Weights of a small GPT-style language model, trained from scratch on English Wikipedia.
Architecture: RMSNorm before each block, rotary positions, no biases in attention or MLP, untied embeddings.
Each number is 128 + 32 x the weight over its row's rms, rounded and kept within 0 to 255. Layers, rows and columns count from 0. Numbers have three digits each. The size before them is the row's rms in percent of the matrix's.

# layer 4 MLP up, 576x224, rms 0.08, rows 403-423, columns 0-223
094:103069129145126053151126139138096174043162141127085079157155120180067126168090094086116082164130081058179139133127093121157153120138100140155152090112157125162169086143125152150156179101110153117178089120157168103095103089137181093132038117090158128123130093138159114173122101077091087135069103134051138106130097173154139168136108139115104100149154149158109138111185127133139146120128096144107137148113171088096171118170109158144191169160111085107188175085056099184103171122104145099105148110112087107099126198127124098082088131126139183149144128082142104137102164110151176080102143123157091121085122153076133166146157116122166174106123108167148088140084093128091133125151
108:187087151107160108109140144115086128146086132110107138126111129118150133154151103161106157132120124156136155150172132123148105151093201109140101143079153134168177117084078141120060138147130142095129107129045182136137105107113117133171135096146146168139137134145108160131166153041116070111128164099172115139140111109116121150122143170080106116080139162133140120201132128182122097136123192111192112134152120074174111117155081075070163125041114101085120162114092117111124141072121137159104157096082191089104117150173133160176095119088146209159145120090137138152154101145140062111124182171166140141038169050124090141125141072161172150129166134126140148107110081195114085129111
098:089135101110144088132129165142196126148094069128102185130100111179199106126099112119160162152098113128141144142118146096102126143040125152143144108137171108136139100227137166122174132128137127150125111090132114128141083182158138121118168082057081157150200165134120131121154135134149124142140122167112006098113117137107150095124125100078137088096092120066100161088110132166066109067123124089128092070121119147116133125092185093135130133155133150170134160147127095167132124118125113155102132112164074107073079141199113114164174169092145174127078179145094095102105170119116072123117121164145116127131064154172118128115098108063116146137118167109126103118152229126188130126136
087:105158185176085123128093151110044179085067131096138117117096072069162189143164146140140099108124157142136165102135106173158098158126094094128091105153134111175118146159124154170088175098138123141181111130112127157156165169110113231118108126096111179102104115158147100080134121131153158174163150160089160168116142130161116043205129144093133170103166079144179110104161071138111154153109106137105069171084139089127167150077176148155127129081108153155144143134139132130160124134133161106116193140125127163124171153082114146148149073076148130120090105129083098138102166199129122122082116093129122085150118146140110128107116187108158125124106187128136110191134112216080154154097
095:146111145121103116133088117165135117113117058168084171152166158123145168139161067125168157063167139064161123151074103120120152151129094204157099162150088162152167153150145150170090122112100088113138140112109128056127100123148105126146107137148133126145139104139156074074138084125134183136156064168101166161118062173138138144186116113158086107132163157064152171124128120113178132115054124129123101209145182136073109118162153110118105092135082124094107145106125181079225065153129075132145158106116103081039145156126082141096099129163114101130096131132147111114183152152111134178110159109158138071124157111110144117131097165122143139153066116107071152115155118125159197123105
097:162052114128070188117087123158150109096115121065121167151072155143093134175094129111173093139116127113130131181106116092089126043156065069116164154084153118127199139140156106131181108096132100090133132124127139130129083093081119090076131179072167078125082084110121138102147129119168107089097153126147111167121104157158167111131141106099110146099113103119111073161162099133140119069159139144147172149134139084118110116191079124127134104145144121146161143182190080154177085097173138133109111149120116156100153115124093088121120106082066106154107123132098130234174107139104142142139138143091098136162173178139107186138146109092172179100129120127109128105143024120184090131091
101:150117191166185065158111152131088103110103117075121122158119084087171066146179129102134118120124168156152117088140129122084062057119131149122098123115160119121087120126100120081111126089148148157073185134086174163170157131047179187136137151095109137137092158145129105071111098127133126113121098147110047072110166109141130144132130137127146121157072135107140160115118090159085125097083111088158156171171112114140206127126175140169113148113119091102098181169067094127161128130122092112177160121046136133122122126107136137176140122103085149081180141179122151185182100087127191126205156130081153177059122102126102165154120139151139157153130101090099134157121097131133106175166
095:113123150107185076123121094070151062119134124159147082100160168130089156144120131124129078150102123119137174129172148135108148131096143122170194187091133143144067178113088070134137124159141100171231120169134120101119162089137109101188100086104071136152128081182122097096145147104147151099142136153152109100094113141116135079160062099088061089111098131187163034126107106112154142172122167111121173118134068155104104140156129103085167138120115123138149132096123125111132142129132108086117141089123137093170131183124085106092123144074155090173109165127140140154129143204109103135184114132053085105127085119127153209179045105099093118104127173143134103145123082157113107133094
095:089075099105114133135144111110104107139167135142125163117166129131085089086119140183149178059132140158104077172082205148104078179109113105113121111156124090147149051127120082158108086152147154133163123171152160145114211092135150116123136205130124128135111183159088169120139127133077157134049141136154101090128146153174133133140173116155103184143096073116086144150100098158094143115179084129119136176162136097179115153142138140117122093148110096111168148101090173112097128153162075176116160143219109137109115163145130125175169136038082125114152117194093106108132080173127118146131112115163132102142155141137138123158131155075126132098082125149097099170110149072138093233106
108:127100148142144108086190138112137138130125105087120065110132094117179102096088077107091114150185147139096182144081104159136108081149144108140121162073156171170143101127179123135079160119156099139172130093124184084109091152162072161120104087120141137098102116066141110128116096166219123167179149174132119142092140116131102167153106081122144155127158091133165091119058124086122110068139046124104144122152136094130063071095137169148161137128142117125126047213083163113123041094121082109183190186104079150125116152106150156119136121146085119132105090156126130124108105138150104141102145079093107140145143140110138094178167098126169123065157144109133160138091170139065120131161
105:087129179106118121081084172113130083138148139124166134094094127153094154136141183181124167157124061121151106114169120116187114119140160119110115173073161131104102039151075109096143159153145118139180146184150096085189120146099120176114113138151145217141140111142122159150168093169100126083174118117136080141143112117119070084126167124119109111126084140166109136122169091187112122157096090083120186159137067155150117120143091116118105144099107064182100166061091128096122134171184154204127129163107133146114113100131142140152086174113103159152143128156085120188137119181087113120120152150136154094114096193180158157085076157077171144087180145090174085094105143128125099150097
094:074112162211121148128163109091146101137125182080108128133096106101143116099122136125099118134174099138136148110162134159129090096117076102071144076159186126188172089094107143141084165121107134133137127118117109120148159083140115160093106181157135120150155110160165148144091115110168081176104171134170091142105125068116136072095143131135157073097106090169173105108162149082118096158095068112113145107116079168073134125180150099114167114065083142145091085124131136138132116109110163124135088086106124130173100097049149153143104133125104088067171128135114135088158186120152107077074156164142198071184194093166160134140155106066120154166171136187109142129102118107041110158103
099:128121168140084149157046131137171205116158127151182126142142103154179074119119111124152110143136141115124133195167138130066109097121095103181111164078202155092116157118108151105170105138061072168124157102143149129173105170112146122158165137118086112109117142147080148134173136198118104106135152168144168134048164088135133151201160166084167095097175129101107085138179144083088141163141128156131126165166136094138080105096126098168129113125121120119149072165125069147117164130117082202167090088116193109131105115156130115121100154136131122143117109135126170075117081143172141168098123043119169139152152096102118140167160166102126153143169184155125160159128081148137168079065
086:113114157155097112141169144169184170108199132196114208153127117095124159099124137139102152086127115105156136148130121127166074106145126157125140191094136094152107130126123188117114106179123116157061114076125135150124135167126121191101107154140066175074109128101107149139094105144116117184130136105093104083120145151161134091120159163129124105109163115144169158123162154088095124126078150142138123110111090086135169151108127133212210112127164131144137110097107046156147128098129128103079094149193130084127138175105170141152113098146194128119126161129157105184191155138172167135092158102154214073081169178185113120091164193151188135125112074166111134166121152100097128115177
117:059155072096093134153225080168109168106120144095133160146200094127120135133159091111154151127128096152129073109120171116153171147068122124113079117189094165102111098102103122129093147119145118169122146100057136092112141141125140108125060105087089097102072127108121132132181111112094149125150061140154089087124171142120156097112120169130157123158125163122173120129137141105149151122101150062119109109139119122063127091144117180099109148147151128097144147158128094121185088100087129116090119106078166162099125038192122120190158111178097137086082124103171150154142189155115114189148124135166104106118148038094117101129133090177158121161158140140100029123118120126084142079140
101:103102141157095168115088155093092159175155122117169144091202160178083174053140125109108079130175082115141142122067103118134080087113159099116082172198132163139089125111121113173129155119154181111132134114190156114146141148099106103162105138166183122131175130121187128171142127132121106144157180135043105093154191088139151100122101168104176165110106110111121113058111182162112158146108134094136085142120084181103119146186184173164079136123082108145131158103120144116106131136102085142165152099133113100095167121139116165120132143166134087092223064100131136136197124165150184119174135121188086140155064144184094090145105159143120131133094129169113114158145137122134107162116
097:138142096122102126172169087106126150147104132183056166152079072173105119165137139110136091118188108148143123134159180142182187081074132118071119136165086132183112079143157105073125171162111073104168119129100130093123164172154076164131067133115159158114168213187125117123069152140137145151125075108136095149147094117115141138107149169084087125099165113163104108078121080164153163112087136145189076099106166188168091140131102143176125115150129150130122143102120133167173128114163142127128183133098110114104128148140104120147096149134155144091156103109131138133112077185150125136123188115099056154160159188180109126120078143170185106203097126122138097164148155173101153188095
096:088126167108115155154120175117102087156107112116078118059142108151144110089153161088141158128048153153118135156144137193068117087102194119124123088154065123128138098135169116084187112092153163102134154146129150141131119128134125242145100092131150126087130152128202111137146163139138122116126177119059157120140153143098163191096124140127145094166057123120164115111175108131089087167139097147126106057097159105157063132140194135133129121136110147166168100156087199146121157150116083139049149138076156182088151102124090118129123076136100121128115128134177090092156149077153142077135148107120115113180129129141070146191136100163142121153087071124122190166104134102147080132171
103:101175153169114113115127137126141192096124146094182115153123124127137140045118162141160138132077163169118097155081085049103154145128118073133091108072161115128116126118173098141143117075124195108141122136177051106177177118106181114082109132054096086119121112145112052108071107128142145153145147070073093158100129132131163087144120118171157133131141119138109146058121054129086111136173148171078090192155125130096129110093220159152126161103142130160153154161133121116165091111117079135141136082183132094115149089118095135136092165084144055132091130122108169177115125151130146144135126113119165112170143115195157107151110112089103143148138160091107134157158070196094092128121
095:146141152166119153133123164104159112123089153148116087126151128111155103170066116154080154087090180079111143107141146147118139165108132119080118146164061111159142070139134145170153124133131104087100087074050170155083138126155113119124115105142158083107127185123124071102053140188078152136159134139160117219098099092141108146125122098091125171055113140155197177166131135114148151168140157124146139129053116153192148156099080124111132155184082105086120135119074191098126127135157127097116130146165125121076157115176122139138113099167131181095157093095116168061086113119176144163144077110152079125085166137147125146183162170129110081084146115115133168124113124150075210116160
108:130081123076103098107113091165130071083115120103148131091151162135129148148120221147151131172112098154147167086095131107174114095105123156158113118173148124125080114152102203102083107196086150157120114126108141120147145173084092136151124067145121102128112088166139148127145161136134081140138123154089163053142126156120192118078176109161122116138162092149135072083139150103157157109120142163141140121098097057157161105119075079127186159120170137122099133162138124118121183101107140192150062106064144096183104144128126162162062141161142147165190177133141122148100149169115145138172109103151107114128113188048124154143119096139130126086125219108123112094102084198121166195131
# layer 4 MLP down (transposed), 576x224, rms 0.112, rows 403-423, columns 0-223
101:123169150110207158150127125106103113117087126160092105181108109123152058131146114146130142145090155165109141167119126152128091080203168127196133118080114105074129161051162150134127191062111126104048140105176099159191094125092136177143144133093087138145129147167108157135137139133097108096112181088162090132093068157107150054171149103098132123128146164139072119155108112161113097072083107102156173147137140164121116096152095152121092142105128153157064157108175157165095050084143150063094105087179158143132103086102153133143093117110122122150134142168111119124110119158131114155116138107078122097159160147130165130199156158118155152155128174078182165115100071086132174159160
102:125130177174163088072097135114085049188108115099110176079121143113199150148162122154109143138080102140141129140126106137113090157173098164150130122192193103151201152127147142079121137142115179167112146131123113137172100126111160134144142104195176155131134155167103105128155169169091135127099087113188077127129134070158091099110109126087094099130185191082123096140137117121122114089084226131138125130122194133183127141148084165159069111071176130156151158141112121130112101088161169111093110186102164149137149154157082155101111076087142119177178158124142119104166138115094167147098093160097158118197144058099119193112133092142137073093152117109176131114136124132120145129150
104:159074117173127111084103115064205194155052127145153144150123154147142069144107113133082155136154118103114087138112091107158122107136160114106142161087114070080050081146117103116066118121082144131132116112098117126126187129082145149081166110142115124077179134073152111109144123138192090134129130096158146098105197091151129117115171115128131123061101126101166137117104115103133090123123219142124145183070158114165143139081121154146174200122175113105108124123080174130126105139161116132152092160157098126139120139162167089143103149117152172123193145107082127151134093160150146156152146094108116177151113169116091192077115142182209190120098141074101119154200134130144108139088
102:110166085155135092093155113162124112158113120088158146058129099126165122139159127123100096132142157162112093119082105179136166137112099103153094173142185143127068167104126166095177120097120159129164079119137149132107152114135138179116129151118129120093120118134134053131159130136105154155091179175108106109124137137162144123190117111113158147140162121157098142154097119092133146135138111106096164146127132147117112158138050165113195152116156068149151095073097097118148223099149148133059140127183125131202162169127106135181153110174176075112189094126199150067179120110135224140092105134171133125148080126144132195130128076112144072133093177205133067139141093083128139112076
097:102075082111142158119133123104165124117105092148109113179094135085152141083126108146184072172138103123112143138109168174191158146156179108102078159153124133098083092104142119186119105160124153131133062173169124144045099121111131114132134135143112110109089119183105155097155126153137104175136126170066142129110113139161094145182128165059120136175098151130206140198114175124183123094141121152105124073108151106149116186099085131187106146111110122095120123131167100166189141152156173190071127079148133191181084105097072093133154095115168100143091110103138135082127115065141118130095118123109158113089071109069170117128114160115113173140101148143125105125175201072087150122080
102:163121079130070175133097182156152097119154082143083108084140131154157106178165209131080141111131119104110130102156097156110103131115079098112130121113136157153122158153081177166204140108131108091087106175114130164142088103117124089149123125109167136163139112098133166148094121044154211094140053154131075165101164145104131152133113138093188127086102110125039111130141185129151125168133177119106095146130124113114156110159106101130125085133185130123132110138128169102155141146142120074138168114183109161111060185105088142086061159077100106095067150184088073170133137134122097155105143151141074128108159133205098090100152108129107164154089136098120141149134126172162093096069
100:181135147143116110150166117135153095110104097143113122112128122094188171069091122104130098115192190090173131103134136180168098102124136123046071169150064129145117133177118175169121081154149164115166162125149207155146133123089205105137175129158165109084100146084170076120100129080072156153151071083094129166131157101103124118099139137106114083103098138101094116166150136139155164135123164082111118127142123093096204129109151119061134157100101071144092085087153188120170101118081071139157120144178145190126126149079079108093130112150069165076091124169189131155134121128129143118136156127170090154141099158124203152052104143128147141110124165104152119133146119158146121100106
096:135117109141087053127140096178087143130103161141190131109079114135101122147127156094204114104164078150108162169124135096101136114154157166135180150082150059103151107159130128157124128099098158108118131075168183135086122127160102112108091068150140140106138152079120121115109134114153152112156123133123077139097116107091111132134148129098163188136125170134145078145112146082144131130113142169115133191117081193152153187186121160145150090206154135193108089131118090150202138142120127159187107121118120115150177154092139147116183197134075191145139160155104100139108104117122123174119144142030205148162160106105094177087113177105168180112163092151121153095166130155108063090151
093:115156112129073141124163163108169117123127168153118160146124077083135145127134141158059133130066128107145157148143115113107087137101148189121189195116096152136171177110137189153165170115083116110107111172158159130135103171087159106168158099122105113127120137094096150163112140147121098100153167129149141107140122119120099179105136113180157105083102179152067117169160119128180152130135094160138128127084141056132110095153152101159095173077151166125087096123160100053087081128092086114144118107096140202148105099092126146123093152126106111102105116079021140157124168078098125124123108068082055130099100191089154110115153068073140097143190160111078149127065159173147124100109
110:104107100140101163141097142095133166134146161113137127159131084079108131122134175139113104127186120149164174115125165115115096121093129185151129139150176094083160128107134127183190188170168165155160139120066204077102042149136120129167090123043167111118081121094104111125144098156166142123175160126114150125138173099092181150122138143158157134086141077127122145128127157153129096190133097143132103123094073187128123058137152107130190166171151110090098125147146072140108097144085133135116096105095089168066185074146160156131199116116123161131060101142096103189075174142097101082108117080115095154159124179129148157111106057140137144140184163102114140170098155148126086148128
109:141136155104107102191092100144201093155145180146135119110102158142158118089136133140167128134121073137053098113106155111088125128074166112142127098101095107103116134117138163109141168140176116190132106145093129146170179138172147110137152112117127116113129121137186118158123102052127165104124177138123200075116082148189151156115143102121066136086094170091118149119118127073082143058096075140053144113098077162146109148143103152141139179094111100081092204124027157145072011099169144127145130098149134121143149181098086130110131136108111126114111126092099146171136104113088126116151104103116103098190140129091174122120146119145150211081107149132118116084081148133125095144136
101:135169104131167071147124107128156146148089109125126094093176102193056157168068144151156132109119105129120127097107139107143104147147129121120167128169117183122125166081097064107123149118180151106138133092087086155107151153160135163122059136150130086156136112121088075114079168085106124135125105102112150101137125089057112158170036110139110116147128146092194172027165103142076086106094156128159169191098101138123129135080160131139197110095172141135101157103090155147126111105139145117118144136092139123178129148111175181140136109127120136117181140129150153071152202120145105191066128076142156130126150121128143142150096174094094107202127115093183136096161100077186114171173
098:161089139184103071153134141182162172101131065056129109140183113175127131114215165105090158126150110135176104088129067135143106202116109146145123057143147154118146102067140096103153088115087161172094073127149151139138172201126141177156085164123151117148128109156133068167134146095162152177139101159088159137179099127128165118145073154174159209115183163135141106104066108103052127170135131101176121088184085160131154172151158165130159114149160104118149105126092132152142132137119187107168161154123150151152108110107099130113159127072102116071072144123111128153133130111160148120080134093132131131164124139085135150126148124104132143192135103072111157157164151091104074100096
098:119116123145127125176117176120174136156150131130127113111133166130120116139124135126206149117129112108162146111111189073141100166115136228111141112109116125186100185088106123083086109123124085075148093110201145213115055163140128141138120150095102119172132144136113162156135180091137092148154156105133119129163131144192100130140154084192083130123061104096103162131155151115047109162111103125178106166141110136122065165150128169144167080151187113102100126092150125138117135155092082146104124130137190094130173121102189084076154188115121117142177171118157127162091128101188099150123182121162109160023138111167152111164099099157130124128169070111128151111149165135155162140173
106:150115153091164103103146084123157038145123145096124069088147153098178085159115130117144109154147134084143127120169048126102138083138184147134086176160137129108145166149107191151131102161151122061130033143117129074127158105139131184167169113219137118183150119097109120158174153097122143084059158125149129144113118127251173141107174100097101124114106158114141113160174119129140093102135193164115150070128138151115130145102122137126094123104115133129090134109084102131136170143143154152129087103157189068152160176124109131100094161115137122162132155145125179126082115119198122148143117151083143147133171068144157081118149129125188106103118139085127150141061138071147166117089
102:142142124055159104097091154129129108073137099121122159139135107111166148144108131215120177080078041143152148152162103155171128118196154182161150157211107094100182169090151159127089115145141078150168095108062146113125145173149180138197108095097147131097149126114108155126160133127076133162118094156111127110071101119074108136126087083123116170129118139122138121126138129135141181132137136087121086120166112073142157110154130082088129129118127108189140166095180138139210141185150095140144092146144152148051204125093116157119105142112130132099193091142135184132094120148136161139147149096164067190132131150162106118106128099102089187107094117082118168162082118153129083111077
101:112072138135109076106141102165103097177116075113179123119160109067107154081136145098110110183113179131087127142115097157150161163136130110144142104077111120128113184152101173142070116178080113117165119152223100111164156129098173194164128127124184110085131149084117084106110155101103121106135151143045145106066091079137140141160111178132086136153123148126150038116119117095125120152097122106113099148163154188088164156091113096138093110140127163105142148108115057110099154089190166150109164170158103104133114122089113138144155142108127145097128131101159150143148114139169167158192110130148111154070194103117084125044100164123089125086089170107152089191169129072155117129176
096:176140041127158093113105073181156079151060139122060091122118162126118083148122192100132145109113136150148096152135177115150126148113186094093136118120116122189080116122170127161128115151082136122162146126120110166134131081115129112092152116108206191111158167088113109123120147125168111125158094096129146112137071136157229088161140132135150180154090176112099132135134142119129144068103147092131085095151117073177117120143118125084111126103079179122151133131117150194177141051140066105138087126150096062127098076120106140116110152130068106112159105164145145179077138096050158160109117173191122098170104107106101114107108174129112136134160177134149100152086126132049123158144
105:141145135165074118189161153140080158184088160094091118157074142097104152085113151160082137111082148153160056104153080110060061164118125161075140100133137148083080135128122111130080100099163158173099092143135128096122172139125104118109101198136097142126097104108088127120117122139106184100113076150143147109090123105142138106120173085145117113087071094082144093119140075106080129133121150133119092143117136151153102128149153133198097107039117195127138173087081115151120106123102073120160114121098128142094128092111128164113120116045066072129112116121100115110139136193155128052100066108163075096166137106123137098152115125113178094125152104062130095176112141181065121095108
099:099142100081157090133125132140140101185180107100149126134137151121129139104085063150139134222139103130101149089113098085103196127062130134113112081111140193134116126120161160087199078126062112140088130084127128085155143085102175149071131179114140141124147139141098118181081104118118156173053112160136109130133171170134104123090094155172147095105119115128159076102088105146119104128155066101158105127205099179153116146144147138173159161130118093073143140138113101124125098144157148125056120089178115142150147101145140139148135087153080097134140114103161129156147116069143110095131125099129152174133182093100171090016200115141118174131132154140096106199121151092184163154154
106:128149121128176145167142135102121069142153185107119153086098133118107152125128107123108206158106138137103153154198102102168105152146141152134167061152174101151133193119141069117147133143132134084144107182170190132127178139132158206110139129141124149125100142115065130149143085153120139115143098112191105128215126090134129118144138060157112177094136122116052122143146150181191114176137160153141177125177163095096114140135147085084137096138143061070114106153125166145132143072162142116158100149107143145162092140136155151141197129088161140127132100084105116066170129132098145175086145189182149127150215094058162129120112156105153166129122130092167115186187134102142148098161
# layer 4 MLP gate, 576x224, rms 0.0783, rows 404-424, columns 0-223
110:171136147103122123093113135115101109166133122137149145096152072143147080123122085112141088127195172130181089151146124127121140126096158167153075139145117157150122144119076085148137110091116106109139110115065122186122075113163127079149116105160198183128131140102144166162153172102138183123090108182150098129120152195143153143092088087125173055044193114099158136127158127181099139139135098076150129093140141105125103164122065085160124138137132178118123159100075140094128166177202176160161129122127106118156087121118191168083180144188088118136190156121177123123124138129160166167100143081133119163141124105140091181064113120138123149062140107142104118168199139109139039136149
095:172098119142149138112123135115145098183145207115157151134131097134124140165125092138157090080144079071079123093140135129141122149202106148145080208138142124168094136123168121117122087140100140124138137132181104113114189133093104149147045084161109091128111143072105113114107086117153120085090173047113164084172183172156155172151135154158111152133183148178152091088084104137114129127123100092101166159124121124103125128163082177129012092131140111154163095142098169113141187119161145068112100112145149170157110085065204119103154103143099142114128096118093155101172118180123145146113089150114172140104151147141200161058106184162103111160118143136125116132129104147085110108160
098:121135097183186111110132111104180125170147098163098129088144131122149124156125119118133127155147143132158160161219098170111144142154073145135140117076105149070109118092089147131128110123134139161067164113113065132168137159125154139135156136157166063184167117169093165170154104127151159149123114114069047145166183128120142075155107152106112092116092143197058107133192146191149136112162108128151139134113137081128138111123147104098119136112114102144078169134119156148172119154092132128171122125169123108135106098173143088166181202113192198148144132137147126130204100116128128127244078142154164094145128114123169104111100122058137129120142113129093156074134224135148169140116
094:073109126103118145070149142088155141183018150114156076160141176135166140114168134159156118143129133056079114142107127115097145141144155133048114115120133107220149176145126133124162103079146149120127099172092124114136135159135147135131099133172118008123155126145137117162158125137128127081195113148131136117118116117162221154123074179159169163143115142132042087126143108130157142067161127106164125119138168134095142122129116186143114168154123133178130149088160128185093169168119195189182088148174073182138111120115126100147138137163139135159092113062116113191104140073100124086152124106162135193092140124123163126144138108171150126118162118128156099110100159122138153144134
094:151159187153127190134149148153129125115085177154140133118098119105114137190108158173151127112081089222156105142123170140070114156150162113138090087137200124062128127132062138116133114051128150088132129132128100152123121120126122148162117123091109138135103136103118123184109162157073129108130074203116151095097101085126166140038143099137118079102141152096168146147119135148040131078179164081101107175116127128113158124102131113157131169168117169082122150101125110119125054160168115186133120069105157117144134167165132074136150110175070110152175155100175107101090154084125172092183179160119131146105166134160070094112129148126084158093115171113114151161092130179095081139103
097:183083142146156182110092137133125111159150133166143121116123129114153143158093135094080117067178106154165141122140123131134074169078141118088073145147188137186119122139110146161123049121145144077092120152182143088079093164121110160149141115138085174136128110152071196119139129111117157119133083136085137206076155106140153077100143114120169096178131073105070071172161123129115130128120043148053144209154108114077089151143149141155135119133172112100103202093149113121149102124085121080162106100179128145131157144137120135154112165130149114099201113116153143121092163135135106079131197123135137108087144123196172080108145130175088149137149136136074087150107153104062175134140
095:143073118109163076104126083113117125077144170130123102135100180142090131183128114124103187098162138084119105149164112137069155161122114127118138130158121114090154084115118173041197170101158163153131077101092079121110118152142085117136110125128137106176100128110191148199192076158174124148193109183098094157099160104139131164126122135134149101186113135134150188147083142184123132080123144119108118141106153128040140132101084135101086158146130156117098187157162084147147154096120126104135131144202038107104157110139120135111162157152103093111131105131155133132174079146141135147143097164172071091076129137121102087103140131155117193176109099183182047151131106097170138149149
083:149138130112132141173184110167109116145097148145151117068144069098115149084096124175168184099065070143132157168150139102121097132153148200160079130095126134155184150166162143114151123130081106074151178102193143182145179133134179092131116176132161092151153111084114152092157186117101059144152143185160169141100065108199108144142130123119127121102045128141119123163111113124193195164150036160101179121151142094152132110152135099139144153114103170107126090131115132133118133090124067164167123111177136164138151153124085125151115171162149124121120149094129152170163198113171167114072125162116083104085104088120065127108090166091155163104131151151135126142126157102129163075121
101:102154133161158069088115149148172143121125132113116145136100170135136108153136111136124114074162122114168160144080086105119092086112127089095139178145086148192077118149165106185118117066168108119078125159158132098142160080070063084106113118118110158139134144080143205181112130168153159173183074098156104150115136179153053130158159139089163106084147098128087097157182135144156094090158207066052136153132127126165132102108112195131119189100150133134166136065089171110127137122128151104156116184149121091155099128108119141086156145102150070170073079121135174118139111083168101136102133136131153174073128111156094144102154116153153183094121143113129142057166161115163099152143
112:100093131110164130149095218134162086137111175145168117054122173136097126118072170148131119095133072111085103157124076131146091186171153124127133175090116162123129078154113150125103118112107141106123140146165117122181168134080103159149126154115111120116120160180161201136130148196061113113089128143119064138187106141137085100131181105147129091160111165188095130089151136198109126158127123095152154129143114132147149138123084109167200103122105138172122138070086144162150144132186169108156094190136131131126096116123141151145131166122143166128121100094092117177080117148146130127115147108099149089117081165166139149097074187107212143172131174086246113119146108101153089138081
095:110084152117136108137169130083133113163095139125143165211149110195097134148080048107080128098151083120123129130090121095095142094110109090118114095141113123172102160164114150168157083166121137162142152155148140137089145109095124083078127090140216146074180109135159124166096056091167116143090117072173161132163084157119152135172110162136088118082144121122071140105085120121131100104129161131127124116116122167152172149146174094088074117105105100132140137105117127140093153114136167159157175114091160124167154103137104079145232140195162124136125146049130157164091170132113129079065097184095201132136166158159144150087113203097167124173132080120117137128155100105096167148141
096:145125087180142141168105145135103084078122125160096112150113148126133170103139089111128154088166137137128116102159088180109091098146088111212110122154089115086081136177158185098163175096101151162182071099101146133111058086127076137073086126138149141086198092115145091102123084136177209159125103115123110128161113139191117105161088156169146177152122142158110108121155118101158151088073121144139170116099175146135147162178117136139129162152089129142109084129093179093123156131156149171136090199112166114151097126070136135061129100118160060164131119147168150196103158096053193118151142155153159113137139184152139146092092121100103072157141108130128157095127104119166183117164
089:142114155127086098120099109145113148063114122176152174146083143065131160146138152121139119136146090084133172171121127115101161079156122102125101117167194179118139055151096080115128187110091195165097178069077117070117082225155064116127134152155115050133130136117154189180088084116159057183158119106086133053069167188150139156127178112084130157147150156108129150180123165179120162144106124100042086103123164108080124116158117135123090141127123185152155105116137140146123104127133138123092114121161108130106094065129176142102103075133170102107136161138106104167153149133139114167166133134153153062107112158149143135132128138089130080076104158139117128155124122140118136149109
122:106130184120088064160156112086127154121115125165155158138143085076171151087173138162113170049131140120082105171062143139118142134133129148178131088153091105138082142107114117178134171071116089106105143104085106124077090129107152083096068117108173111116156119081084116120141168179140161114110124132149141086130125123097147122123088162157165100190165182113146143148133159147171098125106083159117105154126094106077171088108116137133080146143128117141161098077148152098134081112123124074120174131078184121117109084151138085196137157096091173097165120129178095123089090115180146141050078126164120080074201082169195148113135131166144152147202157128089116096144124171120149102089
106:162158121104106115143186089159108121087084121150163116178126111125142184146166068065140160049186147106189117171147100066121167137116117165131131146109077095088124183133083130139092116159157077122171180175124061133080111100100131117060152111145153140116126093175133117138116156183069130185141080140075134095170083114052139073091179183109090131139141192118089123113101086087133136136129142100084099123102169057080152113110126130128066085078138130105095162154128092094108099152152126140106131158119109122093120116103139153163108137086133142138139120149164082136156066063113166047146144160105141125143128068100134154141085187128124111130147100131110155096138107098136105118129
094:120147167133160166114167102113149075134066174151122157165110182130161109121111096150122166073162136084151089101168104117144079152108165161077061193128178132121074155115170135089095039113120105125133105114145095160133177094117102094111137202093166088133133141081108104131099110168057118143105150122136142083212099211118139084088131114113156157076167100154113147104116085084159135159113097133133087138071158104159129110105166126132179129144118116202093200170114150206117183123112166114124129123138140146177080109152203131156125147110133165119152163126153140106113141119163077151149149165140140107160154115120139159106139123090128154072087138118108133167112096130127203083151
090:123091121123081125128113154159115145112236166141100126165133178215107150105097124104113111150147174112173122149090106119137169125145154094078160116159126170130119124176105120157068120152140142118087164157129137068124151197134176149161123129181138124120134220108132114097101089113073077157163125148117108118120118070151172131155120130188081180170172124153152108096131103145127187134132061152131164145116199131118151111077145147156173154042107073131123126136102114127194166133101192125140145118136151116126105138202169180122164080152090158137153147117135111119139132054128134107085170096126140099157130156161123101218121154162122127136132104139141103072169150176114163150180
094:134072194118137108139163162129113086112127158133103149128083118157110095096134156105218140138120129159080172067119164101089109167085148121128138110165152151112086122122090115141137151096102183068151160146171092117137160169088182111072124062116145020103126103076090077113130127159136104129120116111120060155082126177187166151124156117161142140127136113179100154102112100121125126113165139131109107107150113118135104160118166129158112144101084106174159108129101154138181138050137139090114142123082114093127121044100103154111139058080140109159086123163187197133126102178120122147087106139103161185112177106194106121120136074096165205094157114124120107146134151170124084087131
099:102092079182089125109145098168129130153212106063107119124140088149077092128118126151152183205090179120102115041109107172127156109115132099122159088150150138077171102148183121077189150129074142109100109105162137163157114125147092135149194150104157088115155113118139045138145162136141125147067129114154142122130194147111136105122135100141173192151078115105127110122124161174168123136141099093124172126094132106154140108112134087092110185141104125092188132163134139076132131097141116081094151179062165090196102174151140125169143078067121074169134092149147169047169107147115134130138151119146094089095143093149148158100176144147179122154130086101144140168149108108129180127148
106:171138100157109171116075127137128091114116112110152073155122121087133189140136192127125157139109165163144142134090132156088126135144119136136177135172131162156076084141063126141146113134099105207135074104121170065117095191125091086083115117174191125089105083146131145097102123144170074141201106141093181110174144168141154097074192094175122117166200134143071187056123134131120101087121131118161131093141131101110095115108102060135150145144130134122123137139113126146133193110145129114168082140143122102119092138111151134076077192190147080185134167172203098162100119131133098185123159141180138115113113175157101114152136113129134103164128138048124115159164102137189098144121
099:127152153153100133144137161119189145123158121150116116143113140102162159146153119156105114107173120131085158140123133156126122097181188171138136173122121157131091207119082090142091182129141101043152171123165165171100130107134118098152116158100136098142164126194069113084140167136111165121117117106135131150186125153167155187139131114197106114092164100100133100101107105170109158112119141117105112106118171101119123144139138164154157009124131073097060143137173119152133203146148070186148137163131079063145094147153097144072074140170159127113107097069200181162115105137119194140136080064172090136121163134156110130128127077131069114065124119146121098106074147161137126122137